Each number is 128 + 32 x the weight over its row's rms, rounded and kept within 0 to 255. Layers, rows and columns count from 0. Numbers have three digits each. The size before them is the row's rms in percent of the matrix's.

# k: layer 2 attention key, 128x128, rms 0.058, rows 63, columns 0-127
# v: layer 2 attention value, 128x128, rms 0.0832, rows 0-51, columns 0-127
# o: layer 2 attention output (transposed), 128x128, rms 0.0858, rows 0-51, columns 0-127
k63 090:170116174135094097146125109084062124121147121106148137118087062106117115110152139122136136125179098077136070141160185135058167146075131121127162158126102117116150098171141130199107128107092129136121089160183164108102115090159131167079146153113093109184107092127098108099126065158098209081073149101217134164143107111095150102122148105111099171130095130132176137166160140137060142116102
v0 125:143126153141088116122058165164130111111097119134146130154157131153075131112127132137122103119088047119142147111115123142118124134129143120124120105085156158132190110148133128122118075151208123105093094125129119118090198124143146115195133126143205150157021108095140113179072094170134143148153068111107163086180153095135107129147148050156145094126062160131190103159174125161168098113149
o0 129:110095117116125133192175078112111080178135138116124119101137111048126068146140130116116181108136220163186079144136128123192150161143098092108100130173118144151116126106089161120109171090104167168160158166140123157146072078089119143039118118121121075107164137152120151130096069098186152123071155184132133153079106115111143118088188136107129149117162131142122101141082144106080140139143
v1 100:138095152117132142144116111151151207143153192083101148211120120147218139117134127136070194093246165079177137145115120114101109109092156142137130124100098145164125180140121117146113158146117125125131120122133103161104095084131129135130126113112124094127139125170127123118129106167137115172132105125106110169093183018196131151118121114097138106101103140151076076120048123101126121154145
o1 096:112164139164064121078105134158121102102075099204084127134154167137132129137112105114149065138109122180112196129150152120139097100148105139130122142117138112117117118118158138103171120082085174123110140108127135059128095109148165075118138149124133155138136145101080154129120155107111163116165133136122116095182046116019136105101152113126167137144183090128175193111230105167150147073145
v2 116:118146138139152069170182146138164115069130099136182151173166133128129115105143103100198132132108161185079129108152167099141121117095093071151116097110140120135091103131113142148141128120152060132105120113061136121146074100103138071072137113175146197095124146112094104129077180142115167121109172153157127132122109069164108109161118138225170132108174096112119104114102171205123184144103
o2 104:172111181064118139087100091075056149176168127092052098099165135122126136175088124156113108100110094117171149162129092124129135182119170168120148108182124174142177123102135118131162148163161166102097091137135099154139195182118107177154133091065151121126112126158123130113143102146112073091153104107135093168092162130099186168062095181091124135098072136174166139166140117119113117121113
v3 125:131134121134175239117127122163095169163161080139154135127124154148067123129140097169157091212124129162137116131179122094102123065134122133085118129120104120133142108130166076143137187124156105146100164136113141075070140115131176139143145113153116162074108122113135128129059137150152137103086136107130113108112128144196146122119133066143160140118128091132200142099134073230079063124163
o3 112:115103156100083128120118122076126108066139161102166119045155138142170116132124127062101181097132119098140153103127147154179136210147122122200087133174153112122131155114086121177111126066106129130169106131119125128138102137109064129087098128101114122196152083114097156129189129103138144142160158158127135137163155088109096130121155190138137088120078245118087154162099152162152136117083
v4 100:174125096118143204147123155135094187137121235094133099152127123103133129125155179133048178094091099063134096152048140196118172126153118143108109139139134142141115161103136175095138210119120103142149114125160137138127120120128094115091121118142129157174108137148174110136108157101102113177157102175137145145128087139103144128115084156117070128128091100125116171093079154067131058139191
o4 094:049084154124123058161140191146158099152078010162144133093131123105126153118140159113147103193142179166140124123145150087117088103138156123158151139079170129131078145167147057152100083134114207136129133099132081099091083132174164134164133140120122097108118131129124144104087105092118153157086113120146086111126147094154106133147149097162156120101183126167105083141171146154157154066128
v5 074:128118097128091123106145163172139108106160167111142112100167138132152097157173103110105146121082166127166137101232113124077133164131109149106124140116102103126124116115129178114182149120149154138103133113174126097119144178074143107093184145147165146144117148185145135099028111132099133044122111116145155164093114162119156101147112094057115124054169138121044179184147143061128139117113
o5 079:132157172101198116120114096126171156163091079168099159152138115134147150128144133181121127125139082085128082114124125076140124077152115066154109136166151152160109128176092063104074129142100094122093111151089126136167189149200108128138070107096128143130132124029133144095146160158115149176067140167133098083141131096124122174097083170136094134100084143075185082097156144150168114104127
v6 098:135146203122139153127130134046136122171076121181144153130074102158151100136076127096149123112125160141156132162095098110107117086118121118059117143139162110156098136114197089187119115138134105090118118147128141092152141060116178166062184155112125134114149105123142152145216156124168206096104134062126097156132098169113135182121103130089115144172081134129124065138117157143136094128194
o6 098:095115131148148132137091142198135132130137139081127145172171153111118204106157127111116156138110117108053179133124191175131126172150147179132142108144086114123152101159049105128140126089145135160140222140103141111122123177120045132127095095161102110138128106107067106150129131080135057124200125139106164121116134119131063056163158119122118078134179125123125164127123089111083124109069
v7 098:100148147126149067102154108121121139097114104189125108093189149142063134110122139077171066108112153129149135145181137122110125113143166071121146109182115069136178099115157103132110157068150116136115169125126134097178110157123077110125194155185125132067171133129142120126157149188085154124110085107126120067161097172106143137145061153111083116124120134132234091165166128073109156149141
o7 089:160130114091113149127130165067145081136186167062117169155144072119103114135120122174069186138147124101084087133092107140201149162137055179100118114086159155113121117150143155135149140167167110119107123110133092106087156129144146155198067074131122157168060109094137122124125120094172076100073099165149120147097171130161082131105118162159125134140117140091070168110093141154168105142071
v8 104:113126182153185102075142086134117080107156083131119114049074117121125122132134131060141156131154189155145107162122105141113097134128117136104119138105136157142114086117107148150128106122109176112101104100174134127152086142118164141156130103110162169066094112090089124117155089193152169084133152148157132145233163096136133142149168049133131087131223130137151102081126147165115069136191
o8 102:143144092107116127157146090103141191139103207190128121121114172138131089105109129188123105144127103099129193102119140135189164111114137079167126094163119100135108128168147138109100129127165098170143142145086134142161156141099065165072135089194136111168141121136156059188157134055126047125146160125084141131041079143132143106101104189084135167147101144152110132131116087138120163134086
v9 123:105163108143127159150060148189103128150189138142133126102036133118130130131067117122143161223107133085072070146151141151145140144128149130108138073165146173123119156105107177118165118119112154146156127128070148110116092157136093107098149094119151149051111136116125107144152137084109139198133113133078085106193134176139179140129104159061126106122115106138096061132118168161171126135065
o9 107:154079131108133109130196129082118148145082128117138095144136135154134138090124123130106103107116141155164188073176083164106136092095144134136130145106158091153123158190159110133096155134105135089143073134158071124123116133104174109130078159163117104141149160117118145136128114177123074120159123112163219133059113096090035103077105119195144113083112113148179209076156086104103086144149
v10 114:128154115117131132094182107137134191181074066101113117101083105109075171120145100132180178109211103095161140112081141138126096156134117163130141213103105092085128111128149170128138100070113111130058105116119132121180163165181074090130092133101152150155112146100114118143143089103113107115129127123175141125120113068087085120158180144175171161162166147137204106113177100123102106147100
o10 106:157122088124129142140088111107114130092195188162160116089119162149153060117112138135149100096065122135104120193129141097111172105125118083144126109132143133104087125110117089126134141217187113126167146092165148194124053086071201172151141077152107098140113112174148051108129155093112151110086104150128115161129161149150172144168112102117100132133117120120061054139117133123141169094152
v11 105:125085132123131203083147098112114160119087138183101139115127145161132110122162160131083123149145134158095085166064101129102085093141066118115127110122141087170137113162133117163114133190162122124103133164058087212040111084143136111152152150071173077123173082151126150143180129138122133111128152133131157145101153078091118154119096015098131109115162143131152124178152165112140145165144
o11 104:147145144143107128117097096112168136160149113094126162159175138083133149117101109160177129159146144081110176178131179146215148146155114126146143135137150129129151160110097119127112083109117156133159143113164197045154161173126105141036127155195121130155051133118103182139116068121177155147108114130123087086164099097119116035179120169104136157115116088126148168128097078148109099096119
v12 074:136149166126142163120064148114136166062149167166142125134193141109142080134147171126076094137109146142099161105110153075133154114120142119129123110211156113132169086137145059096094096178098091131172154132093134158071120104141131169148163145172105083077134075109143144130078133048150091120104130114139161181145222064163161128135117107163130115127156077126085156099091122123126131128172
o12 074:140138127172133101154170123156123112178107081124118137146145091162112191116139082117121188185151130138134085118152119187135132146159124104075092136109107155131106182144154166187156131042098178135094111138094113113148159140168071124100127143072136163151138172163119163114140081195140165166186149135112079079162093172109096093082114183098123130130088183142140174178138117137097123151067
v13 111:138097168127133168128117134112123161120165180110136132090152122071047125135160083146099061088139145155081090078155102104116105069129113135160130128110160104147125142153137108117113212135111163165081131117168126129125203130107121187170105113123119115110124226142100125155201153061147137092167113130170120070142116138069179158095130178180102135177154106124174168124129148131108133121135
o13 088:122199083129149101091132160109133131144104078161156161115113089144147129110081142084109186184116110081161088139137138113173136155146130108157121172097103088103135184110132136138142059132103087074142115149110149154122123158115115109151164135125121167177134117138155177091070111169121131135086097134125127152115194159197068100174101038054158112063113141157081086110082135151118107114097
v14 084:164150140124193167047093176125141138120143091166106134111160160125095132115086060153157134072076203156158103124139117158091193159107119147109134172071133211059129143145115078160134131161112122082120134131117126127132149086160122128149135127086144140131118109087119124113117132157142147106142128051125152180129106091115131110122233115082077083138132125112117156086082141164145101121177
o14 080:100108113138101117191186114162113119125139126083163133163107158135159091156153158076105113160122057100103161127102098116136093121140131098170114090199123078137100090118097156122091139110102153160110184157084148133175137176108067104085149097118125083096179130183086084204134096097099123152113187122117137077150153131114093170151100153121127144151081174124125122176189079088068115112107
v15 086:137135115160120154071111132168142105115174177102150129120086146141108104119165136150084118132144148170194140199150109184128125127097124115034108134135139188183127138142085120116119161132142133125096111129113177113085107108153121139108127107114142125143102064109186119147062182221135086098143126102178175134109183100097116140136129101097152123141057119111093172050152083143128093128191
o15 094:074099127125146130181155091115140140125047094185126101114131117086121112158120111106113149119112104078107116058093153079129148101158129134149122160122138129103048112124170150162115124086127171191196176124100099128161157151125093099063157125141150077111112125145081106094140042060149167150134180164091107083151072107176158135142167176136095136142140186126139135144104153146163150137094
v16 108:102138109120239147091147133130103164102123159166098114155198162149145132129129119114138002078163121184194135122083107116098128100126136150134128114085091075195180112138128162115147103117175085106125097136132086099146143118099137115138136172134123112159160169171133125104141101095087103149094139151151117134123104097112127098151173141112078132139135202137167137149112136034085130128152
o16 102:083131134150006087127146138132171101088178106081139147113143091091105092157111150181115200179151121089084055154127151161177107136134085143090126137173149161090088131097151086126094106166107154154091153123116148136139134127159101141156160101115062170153124126064123121106125151130164175094152103119142095116157120124138118182166097112119102187094121063123112169103167129143185151120110
v17 089:137163075148074116168130131177122087128178178112093145103059136140205103142133067133135155154142181098137104160171135090128118211134177149098144108146106139101096119101147146181203151163165162110097177104095117056161130127094142098103091103141163123080170098134116143092068117110104140156142188095100083104095089142176094126103079128120118115087099127132107098141116108129116086146155
o17 083:135070198106157191083142091138124173115057091101127116118106138143153137127127134083101070111124088161132212088150121141135132044128083130144122189094085161177148099145104074090113131117087099112127088121138133153109101124157127092169130147137104134153137156066123126108169207107105131117138133154131207131113132115083167152109130155157141132161139147105204170119169142143192143124173
v18 118:140122049140134062105074095118116186119149180133132116144130123182176129130126192137104072211143130059173118163197144087135138155120162143106116049137112163143074173107131085118090148159165131075141144137135147086152129132103148157088130117141153081121126090064169163117117117168132087186129143130101156113091176166140143148114116112121149167115116131123060168151149138124082094129165
o18 112:101065199133108185156141100136148069097079106094127123078103100141126142135125097087092163096152131184129165045107170158102135071135141151091167135103090119142115071139117130139135150076096100225112102092103103094120134095175105090130122167065135161099159134146115115108124130132121139098138108102134150122181061124157114113091181159166136116180135166120173159125101126148184180145098
v19 102:115154206129054121176068124163126073091160175114098126102067141132127130128139146102128163052113122149115159127110102173116089101124094108141140112191180150109185013124123114130128160115157151162157137111147129111135141124149059136118129150169140131106131162151104131120070102163124130165139080121132123077115095186081172126163105087111155121173084164116063129145163118123192128139123
o19 112:098106091140249108119165136108132172216170134167104151175148101112130085132136093111098105144128137112106097136137116080134160155137133090080110157061116128200109178150171171110097112090129146114143089139130131154100151141126136146169126117141118116104092094095115144099100113073164153118131145186095180138111154121145085134122112176140054110110217117114199152085091147101119127136158
v20 073:120097108133117156155107152133118172150103088092155133163122102152179072122185111115143157223154052166033092090149184134152137150106116134082138070082102130141104185068135201092134130100130117106128110160130133145159184093139099118125089109088137088136133151135151126116204146055152152116111147114113088111174162164162154127132098169102152120101145148160121103122129157139108148070121
o20 081:142147119100118130078141065088097124119145125152134130105117153114166203087066159134133102106118159123188190118182156145095131100112153160178107147168169115149175131153078059128164141172076114113118136121172127103130079170092153110165167171109089139112151092163099151141083151194113137116135093129182157170092131131087147091114106038134160105108123091107137125133111048113125110180153
v21 128:085119086131176140092092153174145162145139177134102116126131091102080131128096105099141113167164103045116121096124138100142154136131139147136139150113130141167117125152086158114125161103190122135078139144050120181043126115137140126086151094091139131189140122119161140175115194150147093196125129125115183067144057109077136169120116144123123149120090106114132081135228131169085109135178
o21 131:143087164136099132147119131104146142122112115099150133096120136147111107109156170126144137145086143206121145142146140155155111096156154124160116121130130157083119112088119140132136116133101166134196112117195134068148094151071187066127085088164128119121127135177115118080106058137142161076132118151181095129104205144165080081129202096154114129095133132201128154106031158097210111114116
v22 111:124162130119125067167105168170123119063168180083104157126087136136147090128150121099145092108125137141138115112094119179157172085106158149121115096138153126119159146119139129125170118173179158051142146104155101160156169108124102144128071137111116115247117114123108127111188096150108138203130148114121120096105063179111144103124215087112109121130110171118044159159096118130149102099164
o22 108:081106160162118085116151108151153143193119074169122167170083117098161131117107172121081136161120104149099122124121120111115086150129129102087129191157108132173145109107105138101082123090082139189085133127126167132103105123114110107165187176135108119027191132110098115146029164111130136065106132100107177139120137105153130164129095144127126162111169067135221133108156147077129133151130
v23 119:127108090133082089169135155088131106121130177100164127123153138107078137141132127156116109071148160151088159111151121000131112053129175124124130157156121102148145086139143155128131068132171088111092131123163132144079158143162216156123141165136088126086141066144128133130118175115131142156146132115091098122073111149095119122144039139077096139099156151111167107161141068158158119101091
o23 113:145198150139163166071082102165129148089074103128106133118135085159122150142163132095169166115098102130135060116130109199119096228151081154113140188136122168103155159112078135109153139071061111078158167148082140099141156057114116097109116147124114132158081168067124144129133120118126096112114094155096134148150178115141110117125154101134152113107117110127100118108084235117097136125148
v24 096:139134160143087139111179138136133116139136070074168132137050126101068131120141115127148095166190137121108095109180143148109091142126057172136117103128142151137029080119120143144093169141110142161071069108150156120117123087137152144084122105126155177111129164130132141146149143097163149054136156152108119114119140119017134116126118123108156140137204136120142158105177114227120099143133
o24 093:138179108102166137114072129092092208110103136166120107046130139159168139131135130129142140094088072106150149106127128094143182082109204055147153136104126081105161142141067094112162083160135086115166169145082151149143156207073096145097133120121141096149106078137150117133122099118111121151144131139110144156135145144219132144126119111158119068091105152156119074126054124112113149074134
v25 103:127153144115136177150076168107110113086105137164116130070153146154080116140111157140137124142069070174103136098125106168114147025118098082133113114169158075136179121122149164137136060077155115102121140166135129142096178078121081120144142144120162131182122085125147135144179162067112136132118125110147125118124032199103132133133150089093101146108107103120088179191179170128178155116121
o25 089:115100143138149092135149098140166123189191087104154172193146080091124154108118155130124166116132148088120075201098142123169108254136121145102114147143159167145139136120098122119108152155137140166151116136171141119122134155153085149094137162168118059091141134135109159140095075160150126126088112112113131122115210080171082101147095146121122100106138117117177131108046137082077064129119
v26 104:164174106092140158151061107101107119174105121145117183123108134093136134136086162143156210122112063161119145122048078136110167069110133124126118161145114133087163086100148103175124163133160154115140157140203114062172161102153104125140101184157110175105143156109097110129089132167113164163156113118129118113109044114221107114167148078157152102155100102155121101157140134097157143128095
o26 103:070080136107143110145187094152128139077182151071159105145123137124123066101121141058135090128137159120124148172142152144106102242147105117124102142131105122154130142159163140110122113111133164105140107149098127163064083101123118132172155103132086078119134119108127131145176148029125121126113131113079157180147206122031122149125143152115131073143189111086140133119118078124097113139162
v27 138:155115157118061122134096169098119155140114107101166140118098157119127150126175145155147012104106159107164159140096123109108069085152158129109123146124141144153169146142154093109098122112119127135086128117154128113131235108131156156178120114154135152155098110145124140158181081085121129084142092084215099108123192183127110115084111113138169129142125181130186085100117079059174107093130
o27 126:158177103162169124115117126161150091130119130178099130113142102111139145131118118116088233099102149124097081129166170123154168140149095147128089137086090118131137138111091137153150122104100112135187178127094160146102048080103102142088139161124117104165165130088123146138091182115131134147069132176048187132120089145172135138241157117116129084125150109125077130151094168180105155165121
v28 124:091109128121185134148128077161112132060129132115099118044090157133168130133208123109130070146142185157142084143113118130116071144145125142135119123132146097165163119145112166127171129107126115154090157116043120189112152148141073121151133154125173068087124174152123139103102114080136113074133151141210121143166111152078124114129146096186140140113176121107105147133209119071090150119063
o28 111:184161132146163167076117079087145149174160142160114122154146091091101082104047121181129148136145092035120119160154143093171164084129116130155107157110144134158076141098155090107064077171134088135132062106172143135158151155138133162081141130161104145181122107075150143118136139169116160132122118128096110106097128128185145111164068136062098166127063110137138115110064154142171144144135
v29 124:147149153123137086150100092149130151111120180139119163101132139147073150109148120157168159182139157120114127118142107113089060109120103127079137125125137120179129150114133096151100191154144181114122102128114117080106191113053155156119117124130135138174170091138143141110008126175140127233097157136082090110114116163173131137125183057099159117158060111095079141125128116109119138136185
o29 120:036085167105087143094155139143133113152138102152131119129132147138147100193106095071098113143146131161137128105106141175161140143136130151149109150122086152129120083122120122150141089063101090174112136136146175140091127107186041061125089120163089058102119123124097137103168101134154156084164110134107171137150115083108083117110152145190112140151174176162207177131086146156194107095111
v30 115:122128109144187104095081159151113184080128214119153135125168144114056121122148122106196021086115181143089106113161151114106155186136124127151128049106146125112086153124160117103108152134132133141139143133125120113187126099072104126127156143147171142144160191112112145105137090074120131061125150147137123172178102086153135127106092127156115120122155113138110172141077161038094148112148
o30 113:152191167075078124117160116103155095141162043132099137107109081146155115110113124121052207194164090120168123134150142158190131056150140112123092115154103140121135132116081092155171115161125118126065065145122124138121147157190100123168118111073092159152138123150186136143115152177114139132090104094137136103105144199157138148106103137125145122138101122130153140153171067211137128104094
v31 091:159141111109039126152113139127121139080150116123160157152106100079120129124117097171121122144113113137133165101182111128146144190112125137166124078170095105104059175086115066124140106168185157084128139128136131055141142118180129166147124140164126083131119126114116131136077105017152107135106187111107130093102180167168099121121112192166157176130151091146040159141139112146169154122099
o31 090:113102147150201146140117069116122109163120113108151113139106108176137135127130097077095105092132114138154093108144184129037141084132142110088163188090081126151185118124146125147155166130081096146133097113124118178132139129120115098158131163037136154060158124146141167082128162211096158128113085132142164170168114148087152148132130084109117066158120210096199108108146121122091137130154
v32 121:140101172133127112150123071122119126063164149105090129095162130103185159123133114094080142105105090110091108146101093069122110114147117154075123113120160060156144184139108170115117133150129169101139145122109116104178143155094142153161091127130175137093103155149155132113148092146121159132147133127124146112144167217170148134122255135118084108114159093127161136145189098084153104129096
o32 121:077155092150139135096159094144148101182089153176186138140110127156105079121113175197137122139173158145189126071137186151135121145083116108212129164107159103186127083136156120104129126107116037127094112148165125144152110103173108150126164146144102097147136161066113144178140160134145100147089107137085117149135054085098117113099081095090184187126110132131122102097090172165132152131109
v33 118:121152172147158129156149130122107083111137114133106095083085129083149130139128148127102083096116121141130105143096081147141158133134158155104146144150129161142166127097091147133143152090152191123161131137200117140130162116220128159185130128093115064054084129106109134083118222127157105044179121134129074067188123124103142121143144097143130115115180162153157118104168094121135117100028
o33 107:139134064194193123115110064121160169098077179150129134187073093131095094117101131137146140119145162064141119096146119124108141156123086116181131157112112107139117152182185134086105083176097096127128143113078117121131151155074107099060161147188097178171140115103197098167182111097116144169130159101114155174083151152177140129168109105100113127132082107128109143093113131099127149175177
v34 108:129118139144152131150078089125114135113160151139141120064145109049169126142172148130129178083103117153058106120086114096150132107134141125087103102130138125182177118146135165116099187139147120154084153132135142106143185101082161169148120119113136135059168096121147111120123131161154116081146137113168093144126047152130123125136092241146104143112128077123105160077177135176064086086201
o34 100:113131126096130119114188123136111172149097096146142107104151084161124163093096165107139112163154107154169127108143140163127090166137133112174093135119127194115051147128144089130173107080072115083142118148115110150126126135153071100134145070148060071197108132116139137131131147112076125165129134132094151109089214155133112121105134042070149075161142149184070120128082131148176119176066
v35 105:112190116140130189084117108154121106136157180100151103105127138120096105128136152099079105121119158138164135147129155129111099155140088146104132138197126147151148018123106161076130150127094123163122094101124157115121082141094080127076164157162108140151139112185174112144058170136094063152101130147127152185114146119056166123164109135052104138147105161084097225095100112127116106136164
o35 107:104111133119159095161155199126156147131106081174125126131158133153150132146180112178128154176120119112090064066096081089112145069129159080110121131099173135107049158140144111174122104116173162128133131149095102153146167144177117153158097098121128091128086121094126108082147069104140146155169137141132114071173132112197086151112096216213091139096130141148127105132156156129190141089141
v36 107:141092113149102046160105138117111109108125150085152121090132121157151162149150157108115104135185161123076143114034142080142093076141133133149124035128175168152123137131137175128079047139088102110138155120164133195139122131113105155164102122164147142083134129135089131105158076130128126084125182168108119152151232099143097130145098081103099107145141114098127159183147136084177147132160
o36 109:142253120116141148091150119163150126131093143210092135117135129126115138112107098171135169156160117126138102154175093160150166129112141104061116148100096098133147140153132127088152123104134124140110096135084126113125156091157141145096141148126107119164093165129139099164099114148148075109150069072077130127118032153140170129092137165134178174139164054171161105135068115164052121122078
v37 106:114076159146166107136123109140124112070099204096143107157185093118159173114145148069066193095207163032078099084168140082142116144136175131145145131128166166133132172143100153106108147177167122115089134119084134171197086148122111150138148126112129092132131156151112109130160119160149154135171088144095143101111125088082155156143097099120178112107127098159200125094127143119095082129147
o37 110:139190101126079151116120163134135148185099113162111144091086118169109112112182170150176084207105104211207171129176143149170130078173123137147138144092159128140121105109166144059125102071083137092122114148142137059116141127138198087149125115150117162159119152102120138117096138132133079113094142158129095168113101118134107099103165089102146159139159103200072091106150170151134166111127
v38 111:126120176133138107091161141161099110099082112118096084105175152155131124116084117102126104133124105117133149177115147120109105132164114130086121174153134074165179173127138139119100037122118106108197139142124126192126167169057190131121160140108123128142140099113181158124142093074154099107094154135137085148169156252130137092136153074044123151155143130109140129145129095162170145101184
o38 107:118157068145099106121087144160163098166159157200167163143127135155097170131158149195151160116150135128088059091113125167141126120058123162168129069120141156132118111133091102158122151124110084155087144116143136089162054080172043131089115162162119103130101102135121074169134147167171129141148138138137133072066066124139145135079108126169121176133122139099092136132100184078096109138083
v39 114:149112096096157090127156023109134125138134093133105137014098104127081171129126140131135111197113125149122110115088108131108088054127123125195117157137129151124127173150093126124124156099110199111128126137156117118070143140095110171169133106141117168146124107124141144108132125136138104177146148203092122150133106080073124149123215125175102124162117128094180161149173157073107172145071
o39 104:102147139148131140143152143124161144087141158115140114135130134101124079148118080124133126115148121090148116165100123124131147175113131092098172147096090088082126088110178187106100077158181056191149121107136115150097159111148128126089146106190143077132164155158159139139144088187118087109127099037094131127161182149194085127170146114144138143128119084180145091111003129142158093107103
v40 115:124148120141123142126163080123142132095127115158127100143152119107142127124121124132047144119094094107165112151124128131144127154158175152139127191151120035190138121126101123151131109138147104084077091126162126067115116137113158127121140127141176138114078088126172114137182140108103135097146141122126152104137163178127101128139114255136087128116101068129201096123189128138109151154217
o40 118:111090121172124132151112148144096101164085121054193128123164093126096156096100166184161119096112127153137080116107165120121131088097070109121209113054114168117124099138175094123177134147126111154141219119105108162144100137125113146145137137121106095161087147100140139125132152120143102160090133169177101143123096099133147161113143027094174143135107190163039113099129162104159115096098
v41 112:157157102146100087102111117122130183147136125081144139161048140161075092137153131119121167150146060147155132150130105189125184154133093141056117075123113126089075165071174151156094110161138196151141100123142155093192180129146121092101097111178100141114091176092096127150144145183114150167078166129126125120118124146196122163127151126091140150084174103151061124156106128142166082153105
o41 103:073066163074129125153163083091115097146132121213111137144120114106191148156099133118102096117137188137120143071103193085105145150119171106157144142159144077170145140189106101164154161102163135135094112118152099141108123133114111174133103162067166132085145050140147114130103102063123145117153094132144180157148118106098156083139080165135142120141147160072188130135169060154130190118128
v42 117:112143145147144127203129094164117160122123117069161129143066165156113131111137151165139076117184098118103110120138160118112157160173107135138116103142087122133124154133137099155057109172127131153149131111124132170067146105125189106134145130196133148147122087114151118130018133155148101125112118160053102142126164144087099133103121100156135143113191117108145169144131116220060092131026
o42 118:159069150123083144097113138094140114086142121175086101089142063120156129160148122092165169096161151137172085091121080110169121147104181097134139135110165150123124156084095137136212116059129148130097080105138154130146159108091076134044095157079112146139135099116177139161153091149094148151154161089124171120179131149192171107120135165144165105142112151153176160127069166157163149110184
v43 093:184162155148148178142117157190100153146154151070103111090156119114108095131147082156159153056131149158125097103077108126105170149119120190045130155104121077170151103128147180134121185154154143115096133107162069110143171121081160143107093136078165142144172105143157144094069122130153155055140147066148102146126125123192137083136180126108118106145184130132094159146126109115121085094188
o43 092:064136126118118111104142085158147189118113080187169142116118161139173114125122187094148117157127096116135139106143125142165108120126124077230087126174136163141097152170099054144175090122060112117122161142118189170157095143177081095154182121129059102158091120121114083152158150073124179162074163177111110099132125131090162198097096096131125138123108127122139128134116116157180117124110
v44 078:137127145140212122122091093126128098127137123132131141089156099069074150126160197139132151081215081158096128120115118083152197113127155141139128047148117150126194158141123119152100188162151162147165157124131096164111137125160129140199100122118093078050136069098119116102128182192146100121144141162097133121143108027138113119124123080158138147145142118153129141125112126166111140115077
o44 080:133153083100066109131140068091147164087096125168120133144074088165133075116106126096159119174157172150181127120128124195149086198164102102159116179144120166098088158120175185110163079088102142107109072112135131095120155097111141079079160101149113163154096138162182140149156055120107154145130141069110113130104184169124173092125133127078165127175114105158131184125103106149147121161118
v45 074:108132115136202224113118081111115098120133104187159153104103114072188124140051120111135118140093172113129148140154097046099118167127112144196151102127136180088150089129118074144107113193100113120093160162144132113101043098129148191163199155115146088107136089137100190147147073112134106072168116116150160154121164120107150138107106121091135138149136161121102145124121158134114147108157
o45 075:177146113165129114193125120151134142123129137055114126154146106201111149084184112139132147146121080114128144117149113196117120105178132055054112115126095102137106142139120159105123107070113110119174103141063141144155205189130081106085101122144098161175173166119132152142165138166141123183143175091110116112175097149103061120159118119121091055125081145171110139116142070140094099124097
v46 071:172143110088140199099124113126120212136108085203081125125139126131126160131111177128080185152068100137099080131048129179150204125106161151152127166109105125097121108134124118120103128142193107108134121152113101141089129080149104075150161143072164166115140164111126133148157129087135115128133168135083124179146066127178119116133180176148084129112183105132122109143122175192104167133078
o46 076:116073148158112074182151104118138080131202145043188128152169176114125107109139151149208096142143156138150153195155141153094070161149132087153163062139124135141161156133111114170144119164100159142137122103155132110147108159109137171103115109124112103129126123179148171163138126155120163154105110093166103096146202141080128144119100094120147090108069130148119129142159048070088078091156
v47 102:138162112129128157171178141179133110195111149077091130151169162162155128108099098180153175124169158104140084127071164132124129144127168124104137240114115147130148132165117158142140104129083084142095124121134100224092134114148123102123115112078169163169179062123166150098071147157130077133160119108111101175099092075142086099118105110066133119131137131106162126101132067168123098134091
o47 101:150111143154097144075109138168125168070119103168137124123123180096139115156163158122194067115094097134107181142125032093162106098102099137201107087124160160131093108103125106104150115138105165115146143123127173098144092116137162096097158138167103079156102153157110061178167120101114158136077198144121105068132145117108166181091141166186149156139118096153120120159126175089169122116191
v48 099:129104131131139114112167121122123044101087121133149163127128121143182151119134090142103183164110079174057120105197126122142134180140114142156116138085137119105081201144108124148175094147141107105105112128083142084124160159126201154125127135126122147186124130143161111128082126004154130082135144157104125193134074167059114132130181148158115156159124118116127167128192138150144139103072
o48 104:121140130107157161156111121142113160173175129094162066118129130122102164120152130120164066110144108079204109159166145145104141110085191122117164160155134130146129081076114109111055133161139068133125135158176125167145167125143106140112153126141127099076147137128127183141129158255080131152164141124136137117124151121185136128153142063080130158150125122129121042112098155080076117131181
v49 113:116105143112084125209153116146123185163088112135077143199119135160246146126103150129097077176130141107151087129045139173148107077120153139139133129125146132103118184143144096109124136157163133042185150124131108124136156095125107129126128132144124111184135161125120135112156129101097136153104117140074094082125168185147128090124124059150101130134074162110127064165092126143126190159093
o49 107:124103136188130103082089154128138059112141159087126133127121159070111121120115122139146152114140144113090176159165132109073114124131117149117157110100080082175221114108087133117106093089079122196097120062104137080084065100115140123140127172096116162091155121099088167161083171139159117070155105077139157161131065108109135154116149147154132140082184061140167147108149134081118103117176
v50 096:170104117118078181087166136146126177168151169155151128140126130120053136135080188102108090068102140094119114146104105107078126094113089125177135153118090168158080105118111177105088165109183119095146121133174119125137089098106117115143191148103178161115138210165129153172098124121118142050118159136111137159131148160155145117137064106077082120121157127134088177193108179098143166145161
o50 099:105176126125169086134066112129177109119148092113115165111173136146141103119181137177142194137128139126140147154151137123151107128188176099123164054119114108118157135189096092153172122181076157129146134148087127085184146173172112132123088106110103123174072101122150182115152145101171153164068085130130108113148127141108094173135138139199122096086098124126134089098177080136074089047117
v51 121:131151126149203137147128120163119167097152113085101103154095172122079150127173077163071185122184122108175123147131163223134152084144160148149128093104130116153131140116115131150112140057041121124126106119185156162140123119129044107145084105137164177154069064161139090109196140114108115125153099133141126160148107102072127137114146152090110098118118069142109100086117113089163142139098
o51 113:138141115144092079122144170124105124132072097226138115157130103109123127131062142136132097080097107141100104159095125046134108129088085093113141155092171110111087152155196120098125138215195165172140153106131069144096120125108197152124157164146175062135160150134133117186077110134100142140086158155135143095113135076171141150153116108121198135137152127127127165114160124126105107065124